From a checkpoint of a small transformer trained on Wikipedia: local attention windows.
Each number is 128 + 24 x the weight over its row's rms, rounded and kept within 0 to 255. Layers, rows and columns count from 0. Numbers have three digits each. The size before them is the row's rms in percent of the matrix's.

# down: layer 10 MLP down (transposed), 640x160, rms 0.0292, rows 190-232, columns 0-159
# up: layer 10 MLP up, 640x160, rms 0.121, rows 191-232, columns 0-159
down190 094:117108115127166079146125125144141151102123131130154128125099170164136130123087113117142098072150083072142054117125134145146135118174123096130176161135123132148159143092142106147138140117109111114109112097163123111086119106101112130088191167114111106134119149115164125145186155149141142094133138100090181108155154132136117131119090144121160122143096119103163138116113101130128117132105111116121140161128149115129128164110143139135139075147132132127119114148148124105129175150131153
up191 101:101158090163162165118152153114139146139111163180142170178159146165125135076104141122143127103145176123137135134160145139163122152103143141164099153145176125123125124067161136117126116117137152147115083143140122111140093130143118112135112119147084152126142141135120169163125163152134129142108134080144093145135122144137125167130116136170126113153129091139112117146107088126118145129125118189151118121180139110121146157122136107085164129102117138143121108144135127123182176118137088
down191 098:176097124106137073113094165114123093133124161132092162136162087155132146112118090162141074130096099136153149129129136121186149110114146124156128162140124129156139114097168123158139136143103152104123148130165166139152123147141112124163138156114118155082067124138159158122138113140124143112072154120179088157133139145100122110128120155100133136173109185099106153149132124142146110103112117146100103121132146139122155143097144105135126107135111151110146154117158099146154121091111126
up192 097:139165132093151123160157163113091136119119146121114121173147114126132110133129117150105141153123126132126117177151151088140169102153147166136179135085118147109171115128081138148130110136136106117115126071146095106169117113112119104160134171138155150118099094141100130135079124127113091109116123110086107102088121113093135126125128137132104129119105089125133126091120116125127115069146144159105081155127124138128097125119117148166109098153108097144150120121119129132137214106141174
down192 100:129128137097101157111141122143133121192091142127119119156168134087119117117096136154145184124130122092139139116062142106127123125132114124126148130129111129111100147140147157091171144120137127103121097122077058131095132160115124093157138129150167120117112117133154140112143133171141112151143131110094089125125088166122149078125103134089115124121124141129140125120162125122102160118160099171146123129110129140160117114192165140109150105125100120123170153148148137107147076146138075
up193 099:126089143124122130154141109131152115105149107123111182121128207131056144108123135105165144139110172104112080135137097110135108143111154142100130125154138146160097121105103119142101114173106082136138092125140094108097154129115157145152080139139124119148092145118087109106118149213118110112148123161108146107122094118117124154143103162157129124124145117116117090098121119126144162131099125138119101145117139141104174121110084133109128100174116119114116105151145112146126115125124168
down193 106:143134132101092164115112145157131132086149126127079168096065141117086163164124153125156135087113146125157154132130123133164173133111171150060122128173128164133118138114145127137095112137166093140114078119144141132096129135152088153109143127148124067105116122111119111142126129130105121085125146143130153138131123110123115116155118137159112110107110147134138090157111124128109156116141109117123102113112155105099170134123123155105099176123174110122137128165115111129067135175137153
up194 112:150158117121131169125123131111109148134130142110108163118164115166114116154141150126134149141133108137086175183139124081149113137148178104107105112123141146126152110097177092120102084127121181145146142082119140121141117117109127099156156107162124112144134103142136082112145113160113145107146133103112098147095151111141162130104139164111109107107157141124119154094189111108117104114110130129104052135143098150132071116113158112150112141128166097128095137099153143128105109092129143
down194 107:130136091132092110155125118086122143100140172151091166079123149112141133148135112139140184112083105126166102134108151096075138129115104144120132156163157111087095120147113090110133134113159097138138105123149133148097119137110131154127173140149142107096130091136105126139102095102125147139119148168137123150098108065137163143145126111086103154167157080092170122157114134158118122154125135144087122148154114130118107152147156141134088124131155121157126165141145092114141123088129112
up195 089:125103131084109169139138133117138081152160142110129169110141134124135158161149091107129129114061106134097137133131114139119118064153137135101109128115149115150102098124137166108155134125161085122137148145132125139126094119122121094146110131147092073106081166110092110122152131125110158142142116101116116066123127133074110129151109133122111111127115159140131156109151157133084109133150169115110122139148161121095129120130108149129132175134126051162116113105129119166080126147093122
down195 088:118072107173151116089126150155138132137176116109116153110086105140076124084150159146108149090112122084132135160158118079120126125126146120085084094123138145133085156121126132077118132091121142079143108096151148138095084153145108131133105112146131128169141127167133124122091085134109103142143113121154109127100120126166125157115104113157108128122126099160098144118127123138157151126100117123161125138148099075101101160140097114143107119148142160148171119116167101100124137132116135
up196 095:149110071134156138134140137114110148126132076130107108161141107138132076135118116143118125093132145121123116144155136183128118155152136089115110091106094123095138156125139164192135087126121111121121125127156128128123122108118132146099178122089144078124140159113122119070119137165133127120160123178140138159176107113156147166108097171106123130128131138116130157138153149082092088128135154102165109127125109103175152096168107140157139084122124107151135125152149153149110095147114137
down196 093:131120128079120134123106134155203092133168110143130101116137123133116211148150158084123152095129163183108149114150128099146113108152124134147134126139152097115160114132141136107130132127129116164143122144138122136114156141101159127103112132167117114163143166150150127128175128145132147111117181088108152095105176096101093130096126110164143153098113199132135162130122101129178119111111135148121121154132108128088125144105149178121096152103113119118145134122128117122135119127146162
up197 102:129193076129128160143092129139174152123118090085118152097110123172136112155147115132119147147148134130115121141144126141134125154107142126087114170129153123161119166143128113125130114115117125115109104146091140129127147175107130130118128107145126130151110119135146119059125171130093160135061144125123179141088123157107126107127124094121166103130136100117154107143143122140139106165136119136153103119158160150099149135169130163140113136098162185088116095106187129147143151159151109
down197 107:101159144136094144077102142153207151149100133130106104136145131105158138125123115123113133145131112108136116120111097146111097168110148137125095137172163145156076118134160117108101068097141118105155148168142159139121127153083122167125141153123132075143121127154161122083112150141113137084102128143113111142129147178148123079159160114125107051114153108107143144096104144125136146138141162122146102128137162152108128156154128111138144115115097150116101127123159122152124140149138139
up198 107:121213140090156135151115094152123144174124127097175135134124137126140113110157138154136114129123117110145130163138144147122108116195136167153141101135132104150108107127160143140160136122133141117119123086183153153107137105096100120115110103156116156143130135113109124132149107113133166102106149117131087145070151189135104136135148119109124138140152116167130149097173123144112151187126150138138155100150179165123099144111115110128151144150154164148130103098151136135162138104150103
down198 111:091151149178122144132156128113099085127126173158125133123089170124106143151121111124144158118114124069120141140104165151145141101133115092150129123178155097160098116085186142143171136111127134125129114106145125175129123111148100158145160138143174174118134137115157087142138086124120183114090132102118106160098165098124154127143159118111130158079124135108116123107118096141118155132128176112144129103124132142112136147147127145123127164181135158143131103096110107111161151130148131
up199 101:111178131144100134121128093173161124167120125078107126192109137148136121126115143113116143140112093127075106128105150164124087136141163124150112127170123143125104150156099127173080164165103120142155097131127126117150123108113126167139149133098127126092114112154175139137125111116139120145122139126116081140114133129127116083095128083110172125125121161143174145122152185131115165154101158092114119114126125125131152184097101154124104101136118133134076099152121128126141152123148161
down199 106:130163146148159111117106083164109145118121175153089123139153107126148120124084072126117109130117137103102124098095101140126105174133117163104124150137139142134094117129064098117123126144131125113111078181159124187091117160122140137160137149139137160097091140112144108166158108151116132134138152122092120145102138120099148144118153149131159141132127168134104150140101137142140129120154141122120136134101118118100146108097139135138177174047140145113112148131088103103128120162116159
up200 097:149075154140105127135115116126121111152132098121109113151115136160133147139127115173106156142131084114127100116123093202107088142126095154110125114092111119102104097117135119117095133135138151092133095139150084078128088147195155148108150148108119152142132120106117107092150099134095142093087090138118090112142125087149136090130125123124096145117129140140123129105158152090131107097146109132112138119105144173116132145118156124147142111151138102129135068134162139130075118187143124
down200 098:140099127111107119118136128136126140144103176113144103127094105117115116151114127115112108168117088132168120114120157098161122080172171124140145134138205113101111147136132105138119130099071139150124081115101136118112130116114090167139139151102100149155152151138134147168148162160135147133128151144160158139123104123135121111123123119090140101132106106127077106127115137090131095149125101089143072126115097088162102149071116167089138131102143120099171146117144085122134105132150133
up201 097:119099131086146059147114154129139091119143163128156118090137137134130123104102126143106119130105151172095112175105175098116134095115112121149154103116122124156138119156083121105127161111142143136137158107104127110110121143077151112169126163131124144147105171123127147115130131150085130150097124114155132105144125129155145145120131120130137133134124129097103146112087077115145076181137127097130117048083138138121134103107145121180132153138132118069144161144148141105107114164132113
down201 094:080126127120133174135132095132099127156137150114135083104098148120068091071148138113173104146146129078108168119130119111145105182123138123184119133153086145149123141125137180112083157083124117147135148126146115134122129107129159154139115137131138130129097122123088108129103152142172121130096143131162112132163141123125123124165104103108122121079121172111155086150161120097165109122108180145151108149098138119099096133100140143100092125104128125117111125116125129101090132156130134
up202 103:149066122173164144169133091132132157110117131134143142180142116176093141122061094127117100161151130168129121114121135110121141140107079123131128125116119127143122142063120142154165123095141125133057105124107119140121143120135119155093120093114127104137148146101140132121104139146127154111131179146124122138094138134117118175113101122158130135130103158137156102108122094128130150141099125121132126146137156159141145136104146179114180131112111146133159144111159174144110147124201113
down202 103:109168159106145106183131102137118123166126122149149111108162173159171085126150122142107117104154152140129119166134115122114120162130140123093141122150110114107112092191166114105130125146096144127150111125131137151116105122146126122110106135119083093102129098140129131122145144150119121129168146083141153140141112161148101116133146168138092151142093116100145126141155178154098147193158097152171123059167134121127107109165117167115133134146126119106115112118128153149185141131138136
up203 090:167086136091145129128128110128146168119130108116145145132129153130128132161099126164117135145114097172112111130168103133150166110117119119116154128096106133152121134150117157160111117139128138177108092122099137163165147106171136174140082076129176133095166108131112153098138115120101099109123166164138087137094120131128081121144146117103116162155132121110110100132103099141214102138116111109138130116114147097158119196115101135147104113103146098125103119096125125156126136113150121
down203 099:135171154166118124097117145146128122151098151138135101139101132139134094151140141168156115135126126137156114151108143116188143163129133134128101088149107147128122079157104107137141122100144104120147132156131091125130105098135141144115124118087143103112119116111132186163154119134088098119116082117147119169106143106128112119139140116158120143134127165103113109101157123109116171137104110154077075095188139162145162119129148166105115108068123090095098114151159089123124129126100166
up204 088:140107109147095105150130112121125150139148132141122135168139132143068109167140124140126112152118129105123149112140166141126164120168167146137096140181176171122141124176126130113074142092118129156163070151121143132094121163131199177132118163163160133151148099128128149149167155148141119152146097080102127128112112125123142132139110093133080109133152127130102119143146133109123135117072165182152134140139098155162102121135116114147099112136106124087121131141134111145127130109135151
down204 093:137143148115126144135156174122123116131107125151106130107089154089167159167101112130109134113135152083123104174108124068141110102100132127130139130125121102141112112133142123126155139129121099113042125111141150153121093088118143127126134153123131137108114091136148137153107085192131114103127133093076132126131107161181130142095118154094145177131144122154125101113115100082156141122149088106125088166110149112139107116151121142140109163098120141161105141113108124137081146132113085
up205 096:132150111133136129128157158116144144164161149150136183136158115151117126154165156153099130119128173122122116151112121125131125112169084101141132161123106127126107105121105107121131136101151107178140129063123145170107139191130154139132158098136135097164129130115102139113182161145110098118158130136095130165122144129139092125172174119120131121122117122149118110126097125125118145127132092119120144122124097170082150124169114169129139111095113178104128100063172135136117136097153085
down205 096:147104170150101123117142106104141174126110137139110147149111137147159143087096112126141150156089136111112131154153148136095086110144165113103100134119119119086134137095155078125128147146103132141148137120125159146146174166148163157171121118154115097138123143153165127137170109131152105138165156103105194081119138148111115103165119125087157135118155116090109154134100094128143107174157117138151129096114119140123101129130107094122133106127159129137137127091112067108081110096128108
up206 091:149119116117102113145130132157135128127118111117132107142149149155128133104101120151154086111131104164141141148156091135176107167104129154139111129147147132116127146131082116131138092141127136117170129129121075093112086101162161170119133092100133169132138141170136110119166094117149101143136154124166157118101088146120136192097102111103145108101120112142148086081116151176192119125121124106145152128083096139142159141141136141129184154180136132119133101144127156105114154111123127
down206 095:116077154120131113132115133125121091167099118106136122169089114124138144131128129097115124131099081130134125141105138090165148096126162135144146110132193159117124129149107145133167134147136105136128138148135118136127095163119139127116147126151161139102135112109120146157076122117132163113123136137145148097100153122113040096093132164111137099073141117105135138162127085110082135151150142135132111183129159160140085088128127151131147139151139142160146113113166195167121114130122130
up207 100:130100122102126136124116152092106174158153082119118138074164120148125134121098149126157148110163099124129098139116171178131169144131163149132104111172155115144162150119105129158087102108098126141164124116128160139099150134106121145164154117153136185141108089165167149147121152130122156085151119085092146123082145129094120125118138160113136114131116181168120108111162121095131092167162106148147128170144150110117114117128158128152115132107125135120126162097117134103115153121146108
down207 099:113057123180122134144125165190166104126125095176097121130136115103119090186110107116125114118105138138179136097120121152122121119108125150170150121122119118140118137151094106081146126157148113110103162116124158126112098117158124108112152121137145126123130153156123144123148159105119120146105112159131152155155137143160132099124143086110107123130130092124111121142104110116097150110132117130124168182164140113136140108161161108138093118129140121144134131162112182131178208107149122
up208 113:151126134126196146125156107135151145148173135130117127169109126118073100171124097188157145124133144108131140103115150156140136125117120103093121147149131118183128161084143138107148127124116135089121105070148132164115136134157147117136175135109123120121152108159111150088143148142166145099137111111158114115141111160127129136128138133171130144173083183131151148165154150115164146113105116119143155151147127122101115160122185145129108134119126105118115124061103116136125094149151149
down208 104:164079110121097099115141180180130087166115147127121116133149098102149155102163126103115101146098137081147071137108135108117108142135129145136174109107111099134149100159128182155129141098139147166178115178109158146129122140114120131130093135089120124162139144109160132123106111136120154125139123110130126106141118101136098147119127141152147126119153130103105128098094127133098089146126128121139064140067125094150101138170109086124142116122116140112166084136118160120133161151144121
up209 101:126136131147128118119143110144119110085089119169101112115079133152107090162131124121169113104149123133124083148130119121107125126188148143108131101089134120119144143104125143135088166144102140125132122145081162117099121152139160143138114178131152162110129139154131175112134174099150152088074142112104125177129131160161104128113116085139103110102116101121119125145097114165141159107081172122151112119114119133127161169113160175112109134128105134066131134137139147172142128131156116
down209 099:144131083169112079090136141131135124078133120178131122154134095137140082128149109166104154134200135109169127118131084137143106164157123130144101136117121133168116131132110142162108099130133126088118091145134128128094141158067122108107170120130133110113126130112111174122135167142104136127140158112131113132135145155150104112080118116119095076084148103104101117142143137107091171103118156086148161125159105092131156123144169115122110105133100147152107124119135134106095128149113142
up210 099:167116143128126113153122142108085100124107131120119137103158131215107145104100096150120113108054082150128131110097116123122144126126125106089108123119154139110130133118156109120138109130151089124089127114124135149137127126129140123131156126167145106158104185130121112175141113134172123156120103126132093105052117166119200112119123135090125148123127139087160134151120128071098093109080142126156116145146161148151141118167162137115155124127132130130105106136113121116105136111130139
down210 100:114145157070148140174093117148162149135116146175147096144126132074101126125128163138167122090168116087162124127115149122154125132149095162163116121141139142092108125120164095103121143124089105134063143101131155152132133103092108110122102124096094140138123083118130083142113097088133112097109130127143132115183139109095154131129147140138140079131125137179116148128133099162122106122137103137146160121104138146120097105181141133137133141091149090133131123117140100152138135157094110
up211 086:162139073103124139160111130135178110089116126107188172113136143159136144146101103095149077154132108150148144129109127148157109113139133125128140144130143135107118132095122116107124145146167136143101096118166124128126105101111151095121152136137110063151162125128114115104122151110120134149162133175137154156116185101155130148087118130168151188130125119131086113125109124112120114141108166101115116099115189127149158138065110133142106157103123142117144092123157140143142107154093119
down211 096:079105131104090156128153051108157097120138108095168144147116104177111120143151145121159103115136157159145105147125109160121129093116129167136103139085143132150130120111145107128135152123121138117116147097156129132114156112104135166099129136095148147184112151109138109133111138142120101126139110120147156134109176116144103124119064145159155130114161135153154128141130130122126145088122120127171105145132112120148082141120119080076094103109101122168113088089138152112123076095145139
up212 102:109180117164155118132115109139117115108106117093099149152123096142157130133136131132097116087125128133143087196111116096128123108109126145068104110118126110119127084115106108120149186142149152148116124142149128145164142162074097140169147120176143083108109094104124136109115144172120133127156128110105172117147106139140119128125108152140127165165129099147157137176149130146145150165124100118129156114117080105138112103115152162134099118119103122142084068112144120089113121119132104
down212 100:127170076119144109085143123158113113141139108150096127107121157135149090160125139144099122126124125127146117093161128154148128148142144139123145161102169147097168141074083130142188092123142134139139081137096116125146115166126084149169177157131158128107115143123102141115122141144107150109127131087094135122128117123135116117163145150101170122127096128165120133124120144119128137109100153156158169185125080119120160124119135176124086176121126102099107097149128140139174110108118110
up213 106:168113115121144113109102120114143121121143134105101138122132147129118131128107094134111101136147182166123102110150118116153099050133117060107125126151146125122146196131099096065155137082160119130094115142130147132124136171130175165112111159123135176122128150087134134119145149111137089140140097114096134133152131141094136123127128173160099126162091130104106120106147107101112155134100122124125156149069151141122116130160119142132170118110127118129111088135135145180149108117147149
down213 108:123139089104072173158143145129145101104129111134132138150141105093144125125113157135121108142128118165121126112164085126082118126155123111081141121136136138131101143151122140128126119114143100133090119122099175096091089103139113166116116110094110097085125112103134119133100152087140136138162118120105103124057109087127125100083109128104105118123095158134112182092155111133101086063149114126131102097173163119153138103117106150158135130116108091133127157132108099129116104106141124
up214 085:106139095118171099113079139132085152101141087107151159129125130119129136135161111096137117098093169105099118113129116118124163151110131103123123116104192129101070126116124094121111127126138140106090110109070173151145142144132106103160123109147131145154098142082093143114131118080130123096072144139134110114122121104112082137126099103161109153127104110128117138184137147125128128168107143145147114136147114182133140158116133124117116134157122122062157149141115118091141143130169115
down214 094:136120107154074117074110102128101118151115102152133132158165127146103121160123184137129155123125149098072102168113130099168148112064128144130109162114102168138122123131105105090120155118125135084111119121121163130167131126130098130101122143145101146182125071124143120124108111086127159096141113141135088131127159086144093137137130120150152112123160169088123125118124175143124116137092131121132134109097097180130153139171095142135146138109115159137125131152129148106115163106143111
up215 103:131118136133129168129131106140131148091093110151141132119200110128155122064171097131155113113123132097112091141130115150154114157114091106040091093133195104159130134118120118126128095068117113148103122124149143137106090105117124122131133138124144124137123130102129137108130085102183131118191151143177106137114077122117130136120102142114124107116128144096108130114147107149122139136128161148129155133074152157122134125128095130119139096144119109118137147116163165153147134143139145
down215 103:122146138100137176134129113140173093113118102165146156109137098097105124151170145110141140159145118103116145069132154127130156080143158171114114127088100118127107108120151113108073135162123136109126130158098105115167104125128090152166125167087127112153141145115127153117119109157128102131112156104115111124137135121132122131147115127122119103113125169146154113142122091123124112077112093059110173119103163149174094107169148100104101123132142094157152137144099094107121145122160148
up216 088:154143116117129105170078120103136142134124063126125102091102122110123097139152127104129134097110090127103137113125114082121139128199127145144155145113123166126125135159101153120112103139104118144148115131136104111126076144142127111126141091119138137097145136143102115143131135123142105112082177144155117144153140122143136119156123079109097155119146152107141135155126163086111151136154064151118150179117111125122170115100124183128123135156130137108068127140122143169109160165123187
down216 095:099138119161114126115140156123082103128149175130093150151161115143143096145143142150109150155120170094143108162151109147092145093080098148105098096139137092101113171090152143161131138130163145083117118096172132114147127118133123138145142214132137141163142121118125143144144120169140144139170140115127115114097138158104093153105112157150163129159098084148113110140142095132130089111122150092155121115120127146146115126122110086136128137102114104147170117136129122119142092104163091
up217 094:143098121111138127141078106159112150115129148104128146141116192154083126133118134140135159113145125144119138120123172152147129119147133109121134083131096108151104153120133104160107120114115099121089145089087093158116145199194105187137084104122148118171117145101148160126161083123162156150128160115117129109146114150115100099134113110147165129125109115150129156079119142106116106114106127102148120116128135116122171098128167127125154121132130169125160097081131120111133166136147108
down217 097:122140105122137122120145135144169144152145154101145130142154136105197138126116146125133115110144110135149044104152115115092153165132086146135101184121142122142131131108154120093140162114125139122101126169144172099103064124110156125171119130143115138178126112164118115111116120139163098123182133108117136104150135140147134134083135124141105107152123113144161149140139144083106090176128151150091138132099132125130121180165117123103113163131117134104124141161173100172124134130132144
up218 099:165071088151091105121135083164106140135150145135169154101124157168158129091112148126101155139098137118080091087145120148123143120132163113084137099126102132181156103094145139160131106122098131158141125113132064144095155101149133134124142174111132163101148111076148126154143135111117131120110132099093121099113170112111131129144108107100094188124083161124128140139153144126099156116128117122139119113166134131151148134175125145149126118155122109127149092129152141148134153133118132
down218 098:169077127131122147115107110142145138139114162152099103084098121102088171137111111160125170176122179166141111147115166116126120126113113131155085148149091119167129120062158144133124128146114097106113147156132139161153098131124124140110126105109137074160089106114120153152164140095089159112120115180143098128107068129129140164111134163135127141154166133153130125111145122125153160125137107104103118112122101170131128134155098103124122141109141154081100113124121129126144150165133139
up219 106:118137133097127096128168103124124180153115088121162108144103136127108145102121142105102176155116091152112099101154141145102117130089151172110132112089109146160125096105120146099150135132112080152154134109127125131142111114111150160147102144096126141160115103089121162195160125142152122111095096143108122135102149094118109112145117092135174127129116127175085115116138178133142139112123116127119104134162142151121117200124083138090134121130082147159111125156110146157122166132119127
down219 101:110120128152144149139105116158123114154108127077170116152176129107121154105097122151157097130108116170087123152112109132091064145119125157111090127127138140157117102118141137112102130125136155119126125151110110178151119095144086124153110097122140154164125131109116151138182099112130095146139142136112112099128130093057166114165144115112147138094174148119137128097114122162164119144161117170147129124162117152127140157144173148093146104114133128101124154150099171120184135136122117
up220 100:154115122096112127154134117127128146107089102119139134128159140126143164179166146118133132111124113110131046113131157129140155159143124141149161167103127145149119170135109096107103152154128128108146117098172117106147056094163110105142167129158121107144107142185149144130070147120182115125103120156115124157095111154110121157135115108092102142131145129090116119139106107133138110122123152155129085129117123118148155158121148162097146101128167091077133106136121107150136101146145106
down220 098:135033129117170143110156128120120141159144095109112163120115115130139114165139120130153146159146132154081146147146124115139157111164111074136138099195131112142139119098093136102151099125119142114136122133139134123129100120097119154147115149094125088098146126114101125142115110090087157141132141115127151132132127120160099101100177127189141147114088092133106125128127152141143162110149126136149106162147116125153089130117116088161147159104115152124116110134079102112139146146170177
up221 096:146105174138101119103169126126175126127159159092122147122121150171123118130107112120108146165139105173117074116102160102151121122109112115140147094098119119131085075155104213152170130097129161152151109113121151128157130118111144156128165154138119129137138136153107154134120100171105149114102105140083169107165124155132085127108112105119138153163118103152151159116128117100132143133145158142147161111161176130131127108108151130066128120140127152115120154131110123143118124111159128
down221 091:142116135087097119144139131112160100143189110117095151108117146130101139129112136122167124120143151120100103138164141082155122169167094154150147140154123140174158133133121111100092098117117134094128131149128134118090149082132114119132184153146105145109176156157082161141079119158125107115079155136129215137152137133150114109136125105156103146123143134161144150122104102122148139106077136103099147090111097112117161096112157126145101151146136138130109144130152134120110117120122150
up222 094:144150118111152137138059122114103146151128126120108124122124110150136090137146149138095127102125153111165142121081097125140127105112109141170118109154117144107112136122139094118130115141169117092151131129154145051118100168120153118102103131112122118152121149140162078111098157134121148120132088103154138134125130122151145094125116080151123159136136143132151105066146130161153149112134144135107107113096090111127163126181106175129162127150127131113179099204145133129166127129117166
down222 102:173131158105083071087086151121107112178056134114098145141141135133181131146151111095071103166119159172128172106147130134154119102101093132100126126125095129124091141130120127131119141153160144126084161128163168141135147130117107117157144149120148184117116117126115141127116148124119124099105107130138142152126103103145095150136125113103153144165104133159137121123102138103150143108114120140099098109127096120137128059129131141138085131166089117155138097129121126122139117152100121
up223 099:159103121118147125126122124191108101128175100116102122135131118152097102144122172146144131107065099118145111184115180127144162168169158163157131114090095114154117100150087171119116090148116098138146111103146139127115119097129106133196172082082150138125130115181091117122104110108117089113126121104147130137114139142128116118120140113121127110116128125127145134103122110147158141157118136158098107122097183129102105125127132134146137137151094129121128096149116122171128130101088111
down223 090:179077137153128148135114146088102142116113136112146127135145147129159161112118090130141146128153138128095185148131158153123123126118104115181134154127174138117164106099196101090132140133104148139105141134110145122111088090099166133135141074083130156110138128129109105137135133134120136108152148134132135145121133130131110122129170180105105133144098166157113113166127149148082146148158099115134097125136144154118180114165144154159137157158116101148150169101142118096146081148135107
up224 100:106117095128186135122131143170157113137112151143118105112150113180140122136089130114123146139143158146164136121176141133162110092117120101091143142112095114148153120126147110099105148145088169148147134126147090122128153135162110141135103111120110167161139165099143134128166138151158101099136113148072136179129100150112114178127101139108154164168103155116141085161134142120085114104086108122132165150114125148163140128084118162119183136138108140115100125123157128169114142147119123
down224 099:141116083109106180149143112098141092127119113138128144151125117134157120144183105136103165124098113116125149136101127111092144114142130133145082125100147153131109081121136108125136107130130156093102146135124142123155157135140142155127147109115130099117131133149151138141127112126141122110122109166132104163151113149149123131071148134154113113157118135123170160134145093084155167178164145116152123070138074120163145137173125138138086166126140114113144176082053088160157126128131135
up225 114:136149131123131129130132092128159098115159098120105189139144123092155152137148088117111130113142162123141129107147160096134120094126134169141157114153135117100150126144136109117111127160132119156087118123129114152192141135147150152124182153125146115158131101138108175080129129151122138111083146132144152083070144198126157133157107124156147178118139135098083113085122124123121107164154140140107162137114126185151091105149134130152149142080125122128122157140140126118131154143159114
down225 106:091162131159118139138135116129133127063100126161110098117126156116089131156113099109123145100136164125105114141113134106139092088188155135170125096110172154158081166086152169159155161067155116120099115132133138140160103147162120128119113134132136151117129113157109131116091122126116113171088138140125096123140096153135147131148107154116102163125157182114142140129140090160127114144135116122106156120123105137151149126144082119109127119115116143160149161132084138142099142121086090
up226 106:093166115142145144139110150134130134158126137112145143173150161140099124147142116103139103097083129181140136097119081136100116144102184093148117143151107154131083151123148114123146147136119123097120140093148113108137130112133174125128115080115153128134145166119149141165182168120155133109157117151137103155147119115113107161142090142086115206148106107123154107111128112087110163120123109133104131130074063119106127157146134133134112137158175135129119131103149162132118136109151113
down226 102:153116168142072115094089110113152120116120108150088128113073102129145147164087135114152155130123159148152127088126154134137126124121134152160145124161120176139135124110188121128107094141141112113173110114133081164154102099153108100148116113125142082140156103151152097156120106147135099135121138136134158114102120129122115166140114114122122141131084116136110131092103154141138132134112171115156128130116169127134095099150143107095095114099196122136086151183096117149123087125120147
up227 100:171154143137161113123134129113102093069115154130159107115167087149106106133133110142098092116102154134076142156099183119102121139108091144118125109111123141123175139121121130110122119150113156107126134133084135120167130154090108145145178121128122147153132123139168169112107150113131153156100181110156171135110104146103135164089097179139103173139130105122144098133170178129150130133116136102098171152112127116161099100094132116121133117126123121130126122166136115116100113090140106
down227 100:164137145153147143109115117164144128131146141129144124123114139142087166135103163157174113096145146119123159085086152116129085114129124124105124145138109154128138121142172098146123102165075078116113115152136143147132095138141119155131186128163130172122116142125152169116093113111120148133119147090147121148124088147132141091145090153088139132122131165143148112117112150093101165142149133158151110101162087081102120105145112137130116101125110119179132133205128119088137118147147101
up228 093:137081130148151098132111162166140124150170120131092137136097112138140130125134136132158103136123115134115116145085117120105112123138175107150078098126116103128100155116078090106069132143155159134119091154136130119169130151149156131118120119100133137125151129115127123100112158132107134171121142154151117134130098127139103120165179161135110130134168110106137128075129134113108147107169102149124152081125169105156132124141160222123131141122143101089119177123141121153139137117102175
down228 090:123088086117144128114174150133134096149130200155114091137130135086131102142139125094132102173168104150125123167124172114155151118121131179117103106136121165127109141128104137143097170107117109159098125127128159166174092093130126108142115177122066105122152105111130134145125115131076108110165109121114116139129105087112146166158148118132075142143134097139117102104135126144129128108170119104143105151131136100126117114166155115125121104104078121125109162131098125112133132097143148
up229 101:135133156126151128150107130131113119142174139085103151128126115140111145115126140119118128148150120138091152130138150130132121131118166143094108135167133134134115137171066144161171111150113122117096140085117126102154093134076150126106122106156107152117106150129107122115083142099092100054105155138147061149106127098107108114145139081131121173119042138134121109105113159098116067106124133132146155156120150125112096131160129114140096114136145127119132127129132088133116116097119161
down229 106:102161114127072167119074109151113126142135087219143179189133134120123139112153142101149090128128138100141142074126120118115141136157115105106117143117146134121117120129119136102140166080129167114106080122104124102144071139133111154115089179135122141124126128120120141130132122119083132156126160165162135172137145104142089144121135164129121112131142116155151145138133163154101158144139149129147156096124156114122121094165142139159127108133129147093133171142113132122099125132142098
up230 102:121184163101119117117112152124110158156117117145139132169159132123123134160102132136133100107138125104132134172111063085113072154157122063118131141075137101075147106131095112148096138140143130143133157080100151143160134115135129091132102152096106136125141096168139182106095109123139137110136098152129137133145122101140148146079132160080137149104148125175131143149161137132161136142134168075106145153126104140131140105137111157102135131129120112091133126130138152124117100157133142
down230 103:127138134118102117170125134171144150140107062126125134108154100117124159097122112110115106139154141150052088122124117105141185137127169148117098105110132147158121143106169141145149121079144161124126126093113152145124184126107096152176080114141134152113086142116089156181115116137133129138113156090099111113116136134097150167149122117119148119114156159118146151128122156107143154158157155132117147153131134116101141140105122123139124116100197140125140091110110108083110116145139132
up231 096:107116106137153084187136138104154139127134142126136139068145169160146153120114144116172104136130131147092109120149146096143161125134140140133097135144096137154099190147116148114122148138145135107122128113169107146102114126131148137123099163126157072136102134150108181149144180124156110093136084104169164125168111129107129117151170098123121146146069100073146139163139116122108128119140165128162134087119114141117123115167132128129145106172145140125117124095166107144147144108139118
down231 096:188096128138097135150132144179084142095144137099120154143153091145116122105115075104182165128089084111150104128112110104095143111116109110133134122103175114146106101112124139129102123121127129150138093124149113127130132120131105096170092151131077151139149108159144151108112127132162156142133145099133178109137075094146160100137167143104123121123110120110173132116162109106128092127137106122133147156139100121106078138138120162174151120127167146146116121135171134110087150126149141
up232 104:150110135147171133091132116110120159100133093128151144110128093105133101131150161156155086128110158100130126093093106172152159106141130082111098149141122139138124155079090159125100102154108124110129100103121153102148147153093178131120115160117116146123092111112127105107154125124133122163123202157164162124102137126098110111098107140134101153132124108155122138127146101133114126159128082142126146115144121168114101146143169114160099136173125115121155118124128176156156152143189113
down232 102:126147124073149120139127123142132125102096109114138163120131128106147145159138127116158127114116117085114135107163102099181147157121146156099136123144121185147088157155134107127100156126129125121095159146117127089175126148150127169095148136111077133126086083122121102141151140135138120100147128097149166118105171101116118080116111097098111130137111107139211149169144157116102131146139127141095095100146105121121104116126135144124127112165154120147182146153147118073124143136158134